Part of a small language model's weights.
Size: width 384, 6 heads of 64, MLP 1536 squared ReLU, vocabulary 8192, 46M parameters.
Architecture: RMSNorm before each block, no biases in attention or MLP, tied embeddings, normalized queries and keys, gated attention, learned residual scales, skips across layers, capped logits.
Each number is 500 + 50 x the weight over the matrix's rms, rounded and kept within 0 to 999. Layers, rows and columns count from 0. Numbers have three digits each.

# layer 6 MLP down (transposed), 1536x384, rms 0.0326, rows 138-171, columns 288-383
437488414409500411537569458512590465470500432519522503482508519482505442572549536482547580493482604516444478453553614538363554458467520455498531492470400534500475465445511559527594436444484429433590467407544518584520391520495554500535515523533448489515488514452583447530508536464513531584
434439433410483568521452506472498497478498438506399489538505449617472519612487440609512502498444516486517533502586445477531508402475536520533581448566533516484511525550516453517503497492495434439512425549521547527459501436522517494550439557497547580491467518456510400403557567538502561559
515544495498515476486551551468541495497468514481470518565479495556491452501488461512461509482601552521434500430487517466507580417491563480587557485497456495571525385472538504462523465511547533445502538537549502450565517523503519513544514461493547559488505452440579406513491478511582535572
486508463495375496456413540490467504476456464503523543451420534557416488527541490557603450498503517500475501551520463473591473423448480555538445390498528476524496622408549477564540575541471582419590556473470545522512534466498532513539552522486550472564429482484405559620520560434479638464
547442487445490505498465564571537570435564449469480493589492460448495572644409461499449523622442545579487482575515590497563601571593491491517445493474562447553518423562436488409516489457487538469452358558500566493395499512462499463549591518572502584489510550532607469594435609486522388510
526421445548517545568486425541493464574423556502574509481514557508508573532466507484494487542490423495484421524511505560558482454435442442520475532452442567427614463438521365483411381518587521582453544460538496518567477538483456572459491489426559508441512394569585433441594477560505495487
479480595470535416439455523445546445498516475469495471470465543398503480529425531533475431598478522475460591461488591505483559527588536504448513400473440481501451523494481473505611407479520427448439511493465594459482530436524419560480559548509522468510555546528459570501468397509552497446
446575451413428538483530578508445516507451463595436575451472455510614422458478507522441587492604468463461604509486436459484513483476497443450519524535566501439529526333505488399406481537564516479497450619474591579468454531487466496525471582572463373481503596544487528459468496562487462586
559471560514507485489476539493525538539610480515476520462518462500582568390526521551471527498561517546516448567490554523411425536566504539548473476470445493461507413505457452450537581458473494550537551466529433487462552422455465440476516550440406518456546544465455488472587500514442573497
494394415488474474475617492541588548381470560495496426572505496483553553410525437455502443578504373541419438486458434405528450417479519386529496464549484438392476481544501567512539504464511588448502502477532563545523441556578419521483501473540523562489471454504433483550501470531519476431
471470564538487480563566493445577523474507525519464478469498473515526469520443519492554469533516465566415559456533487478510424506508449442522490494559497506549524405463540507451489559464430472557526503451546428484398594476467577442497548433477503436557470497502515561535537470503499459546
551451604488502380538452492464562577560516421510524565520488497518378468449443522398434516537566524498460430520499575447487538504450470563520525569525512527528461417519474430452432550451514553575545517428494449491502443570496500597507439595435471495501515548528522548545527518446430383429
606427500490440533499504458525569564584457484480467479579436466531432474587522452595430433538540362462631448466473409503472468466511409499524514544465427484580456554484513511405487445459523531436437361474482524417480450525418505528514486454459388493522567451557448510409594449424581520524
470485488586453522582530589380431494567514530445500517557438475481422548493482555608629478533498523433466456475482508521519506487473584532539548407486393523559414424552528466486557491446539501483413531469425515483427499511460493517431413478540513458438503536496506483490570494412558544433
587490429492442510486518461479480490508411497474548484465534567504400449535447471463440421434552592412471434526491449562464493497505578550459586547508462456537529537502530535506464556496412561531487557504461477505555506526555454492499522529497524436493387544470492526522561524488483498460
591490502489538428486485528524624435546560495402491538468492468532517521545541554473620467476583534566478515503509478479590504470556530551528420566641565411478527440510551577507527630544417533439497534518449400474492541492417500454542500605535507506449363468569423484530412457447428478510
450506483508504580564537557535468618449483429623486467535540476474414442436429492554458529503440437557420564517474470500514539515409544514601463489447442488528576570457450459479461433518452442556535556558461503427556486427512531514470562368439463471485481530530418450445582617590512450454
502511506463521490489498480509530445500508448454495531500505484583477473501490508459481572512493536549509536512492540487465547506506486509493500513489532530479470520526473502510498463469504470519475531542547505460499508525498481491486551487494526487462527509478480491458471451515538538510
524533519500570580489489497484578499542438497534402532441554546523412513481507468481529472525431590454517483509503494505480492499512628557465574435585561515451479558498451410517506408445562583515499521482570535470491426464448495505419480523493542518445594552509503512548580502547490531535
562551475515523437474464567467500493507473540502455450545494509605558478529520449551538487521460507514488534490494553499484518524476513451499457501545515538526547448443529445465415422503403581512548516570396510514474394452495530425492450524460514528485490536504536533436523462523599486563
522507530430512447475618514452513506505451463468511439448502524410629557474462443540461483394512423490528510492491459523420426502514497577456473521505463448584581532487450536530506464473476489466408527606543443530432427429546510525544513457503542410491564432425475492473562499524542506523
512474439481531451438547481542478517537419509418449535518535378489548472415558532447490546503554404596527428504414441461540469423543463447457521494598430556572443536582597518514430559425525447481508593443533584556462486499438454572557598463499469479434492425520581438467497452507584542419
376463493435381533475411495441568585550461504513478581414620418429532492472453407493453502504545501507520427510586489465489509466532466495437513538454464492497521494563501447559438481509485498484556496462569554472416520607486458464481495569415473462554542496440565416531450508549546493479
462433525539531511493399480559550486525498486464496531484577478477448521580541457542445350524552472512499546477531450480533470546398518497476452459525482488461555525428566484456452565587508478543562501498547518482548543411577532574378527477592504541499508455579376572500479603490506505465
478403570483564517557492475522468481490474555465459464618516480598431505486502480429540409519476478564504465490504600527506430416519507493524403518475481534582445581454478506478493510565489476543482460500536522464447445440373502508502466537467465513544619391480413398443443560490529558510
463488477487576526540416500442460477541489604450516590426435576547420602538560467463458501572573496577440523498514470457552443539488579526419487530482485599466523540583481533482529491512447563510510527450483566427483609568492539454614445497487527484569462503473557494607463461391495522520
491455530481453492485471428482406534429555512553428533431520436570396571456478435605420537494511525501507386476553527498509531485421583548523401435462361548533558438518504492436517544513488528504498506468436531503444459490470394508468417539417414521509521533448527406548541447498498470481
511489485468519504453525471486488562480541554482505533523443561481481522493462441546550426493530498442474451549503441477467434508470493586527469468434503521424444469468516438512472598407485598519552500501500508439480508436499562448506545439573501474452471509515530418468481409501553494511
475461445454514568536531432457589483532451452540487454538559544387508561595561489492556496477496425420469440479420394488502486524419444455513539384426515444499512444511471434523429451541564506571548501481583445560460497488464479469540504516435481405423502466494475496507510485480502469509
606521605557499494534580499481484514501465524436630478483510429458441589426491496400474481521476544520458437434541572519549441472500504497583443490512537571489528449376564370468501474483548539450540545454501487494470445539509499441478545580553473565559593539436627475605415469487488469520
597337507464528509471541540535570551510501482473533427535552518478399606687478413501507509420519489531490532501481560434490419500492461435646509638551612525472509488569530494536447484580576460361491386505492512461523509523498522532520479514396464446588478441450455478479436454471550448437
489594469594517555500532491523455441462453459557411468542489471539473471520461432515427523501500553521511372525434501532567495477501462511420460482527552467472459417468399496515559452532493409512421376430487409429549446481462504570482527511562469518449555458443517581507571582540596544422
495514516547529437549612530546429543563467547494500543447507544421632510526373483460463525592501504485531480474499484514563446555536484484611509507433539533506504467521468570495485451556610477571423495434499474434533460448608446501392513499528519499427599476539638555524490453523524533531
517519493497478517381613556512468484500508531471453384547576574439500529572512498548523528528568467535497395520538477491563540511511513473467561498472466462533472551454499479567528511560479480437463450531434433511354498489490531530572574565537474471518520496556554601436563458445426522530
# layer 6 MLP up, 1536x384, rms 0.0382, rows 139-172, columns 288-383
514504503470420465554495579488454482513472491471555537474499479474560539541542550470567580495461530472409485501484496540576519491550519457497501537415481503532452502447499573488449470426574423560441536545470506453484550539475482448446533613511429514456543539519469486505498444496501457528
554539540494494474552482570509509569462576542539502512552422505449560488515458459487492596386520487533476477407504524474490519472437554506470559471489517562461470526396449487466443494485589425512571499550457460489487528497490503473528453480453459498528493507542527440464390424530444512604
448549489546451461426490603558581476531502440421567446405407517602430475436529505497466544577603504519507520436397363396458570519484527439538479409394558465427479543456494556516623563656421491554427461427511470474623464505479595510595459465406537572445494455504446463523467480454469477489
459547455502569555512497520540446507499433468560510439527499460499456413490485569582494436469520509581472504505531599332538540534572613525529470490538553508433402481521496538524515333524503499466463528494486464434490546487574595618451604466460525474553465462401428480565428415584550498459
463536534479567453465583575443537457516433528505494573596471506593462462614571426488491529455544486582454517502594451494463455455497472530480537485400497395479484503499478539570349499461522493489489496534449525435557549473531510554494548396549540476547473545522418556422475416450500496493
582557497404552625528526587459476511534443504486539530431495399563439496577439630523480495490493576556485543498464530458452566509502480503592529514452581569494451519451559453485572455540486427491482448545486487566436505433561515504491455582511548458487591521435529477411444571500513556587
435515538579534484467546530592470492491425469543502507528583536497423458493522646593562547567475444459552541401536539457446574509525524369578479438399570460418472482468552469467529569413436532430535515503444567455490563462503442552593419439499605476500517548581579503456418482429514482576
492446488566496478481489568538465503517468505485449557477467509489453460466497452564539548430513524533541399506495519495475458459620546507480478520493468549556469578440471498409556499493462454450492380511540443439378485500463539478482448506485579505535529598548500504460431515375497513522
481578420527523477427504392451555468516489531503527467391637524535422482545479519522542519393472434467536480476500599431424532491480389493476450488375496423478497483455489472540497462459455453499495464477358432590514505466508457445493563626466568446550507582516549500546443584506432483516
490484513580447575501562501556484527422514519513601446531325522522566518508485384467561478521469496534462582537431497472487589513483550569492417504507579539459486477423521557455525496562487457520473465555558558432416471484419455458530568485523511500431464504566509506385469499477463508521
420567484408583511515537500523446405496404432513552472538526506511531429615389493512553497498518545514519503507480530554428478571415560599559459490557442491538468512464454489572453601519473431492559506555486403453562519529488534493425518547509493551503501475502602426490507625470563559466
512498405482411508538502565473460569560475469582454513506330528428490464552535512539472504454485515477434537500433508514467507502458514501413401532390518508505429574465494508480511554584565473524521484485465421390488448442517557546589455484400403552584499453386448543494464476478444486580
413481474537348486524496530583380482563449398530573651566490399451494506431452469506590502494502523538495494475488530404433572500518570451510490467542410527471481489404499450388424483451453449591543543520545560530512412545457524435435555545524555501405561473505452511387400531516498576463
459455395486521533523535429625434531524498509519488466496517495490515405534486548528526477476440603458421538469584560530573438495573595494533590592497481546490491459516464441552542510439483501534539484499582590484476559429488483468519500460460480411531525448493481401471431510453565537616
492487578478424573473575548477452494488467497495407596455520492509432486535477471571524480427476457514533569530503495405452522516505542448476515485397515444498541505485473480522474490471517463476440531483456510515429456497436535515449510635566453477485643508444439443519459607416449600518
512536548578588511476622601552527461516523434484486438573522580541536466500476484460505555472515507510406387471495491469487466535452492492536557519531462523522559537542476446493525517468425503571541517501580500454489516483408458409496481486518521339506380442513490574533569436573514516512
516549461487465505530561579446555527564438446516455505500427518405537532447468479511495601513452534580498507455466524453573443508462554461500487561468602578487429460472573561455511458539507461588545478525488559528474541513456475473530428549552538498487533533525554461484495521445493501599
513537535493482515512515539540454530565513484525467509453535505473428543481592472517499443432430447538525565530454511497512465517509476530576470476588495471421483492544547495433497529576498519496522445496506517469455482529513484457535442506529513507489526576529575598506532429524517560492
552523523508424418544464580516479550440496520470524528502416516458565507566518532473504549428443595532553593461414473516434474469589553437565520554576581524508441530516456428492454497572542445450596460505562495464505589482495512465449555537436556524520473567591435500392493470521521580536
452540421471523597540464578499502552490406460501482532561416488553425512415479466530474462522564512454495514474473454520454505563397474496493417414412525448467447494463421531527490472415456503627426499442463517444537479539593530519599543516385447608494490517560550558532481476565447416517
399538511535464471474438497524569507458487546487493383489560453565512490586544512590468446400534471455474521450545538543528468470535490508536534524494478400470572526440464522554587555483379559403493463464528444402497548468536522521528483487586581507568445536563480444592530501423554539490
456503460533498595501419448492539446561430498527540448427371547506497594537477582491535444448351567402513535499460464567420377547516474541502432511521549447507444506494558565353449540432436538474498463537500588477528538513536480449558490530527486541549411513348499539544530502488549493428
472450491456459506473440535514534405486465432593500501486500554550617495513466575555513580462576540585573531518394544472580536429414495515505469475478578500500435521452513517479519468580516488609569467538500463554480513449469475519438591438537538467412455416505508518519511424511520480489
442550522503510552510551612538416527435535474492512444480437508494415504513400460460382589485534503539474511521582540490458536507528474500585502542491469495444420563490478490494499492513448478511434468523414475557543434475598499494489499422490493465469584521516423463507522592458517521567
568609499512495429462454535386465409519467485470398507438460481483478491545514501522548537477427601515493456475472617491510596548510442525429488395467562527439530507486536542476528438396501465508638497443584463464458643536500544478478589611620558448486547523532432460484425535416545524570
519497519467454397512563513574391437515568545528476494495479455485515483496516529553516522529456562592462501494475487480589546456501492504487498459516555513555504495390527586579515529446499476577497529592516555461531615481544505432488486516441498447465493429524524456518490521536487458538
574495435455492510429493501511436470469523488560485554489481537510554487516549529483616504504569546420541488521546523478551472418519450524514514526466555530534480557509411566510456509547456511457473476470485441496486520481413530421452506542547475456510560530518564448439397507454513488566
413543386476527337558452424409478480422519482407507476424536444459431515543513476569547588496506517488540495491461488433412507463579566497533471426463528485458564549440486472454558429534524409593559497644511439439493511519468447408454545591427487588416445485486501512463446473563558492523
522589534557517622457549530519542419461424507531427541527473502511579447439473594489526532466532505562518424475593538497542561601455428547585552547529577429506529445511506521540582508527503524437496480445597601463474489431529495476514503487444570457574465517422443390460507391518449461478
482559578557389525423452547466571527598522497594453420528648488495374445487487520609502571518434611565535502458458464471582470645435567449571485533419600571443488555470497552628603494523451488414417425568457594424522520440510575433400523507540604427457544486574475601529499502601448482497
437486521587544521574544528474495543473487499492546553524539496475460457557498525460530471413414542423422578534465423432567470532492477509528529436514492412501476587510591511604417491490481469424493493548383495396476496460373527436556573491436483529481412531516485521492519612577546452474
567499564562419507428506510517466523501553475478618497442454581567487438476469475500513588385522523484554440456619497471470490509484487534546615431564573465570464460503534533509484540524560490499583484480480513514510504459462522562425504450570575506456449508486485480461518415520523561488
475575455484446477457515548507402478530554468515499434498496518523499437513486506664471533451548536461475459504551583484479542592444545544500572403529491495515507541506504453527619492415489478472494536567497528398572479528341594490547467503558507520592537411476473552476532541591514528507
452448489542471549527492488521467421518515430483551499520502469469427510584556573550582434431551467480519583529549454472562432431501446502624523529578597487449373456482535458477617480524476443512522425512528460539442492433506444542485552402486481626375472499544484367492442503602519564479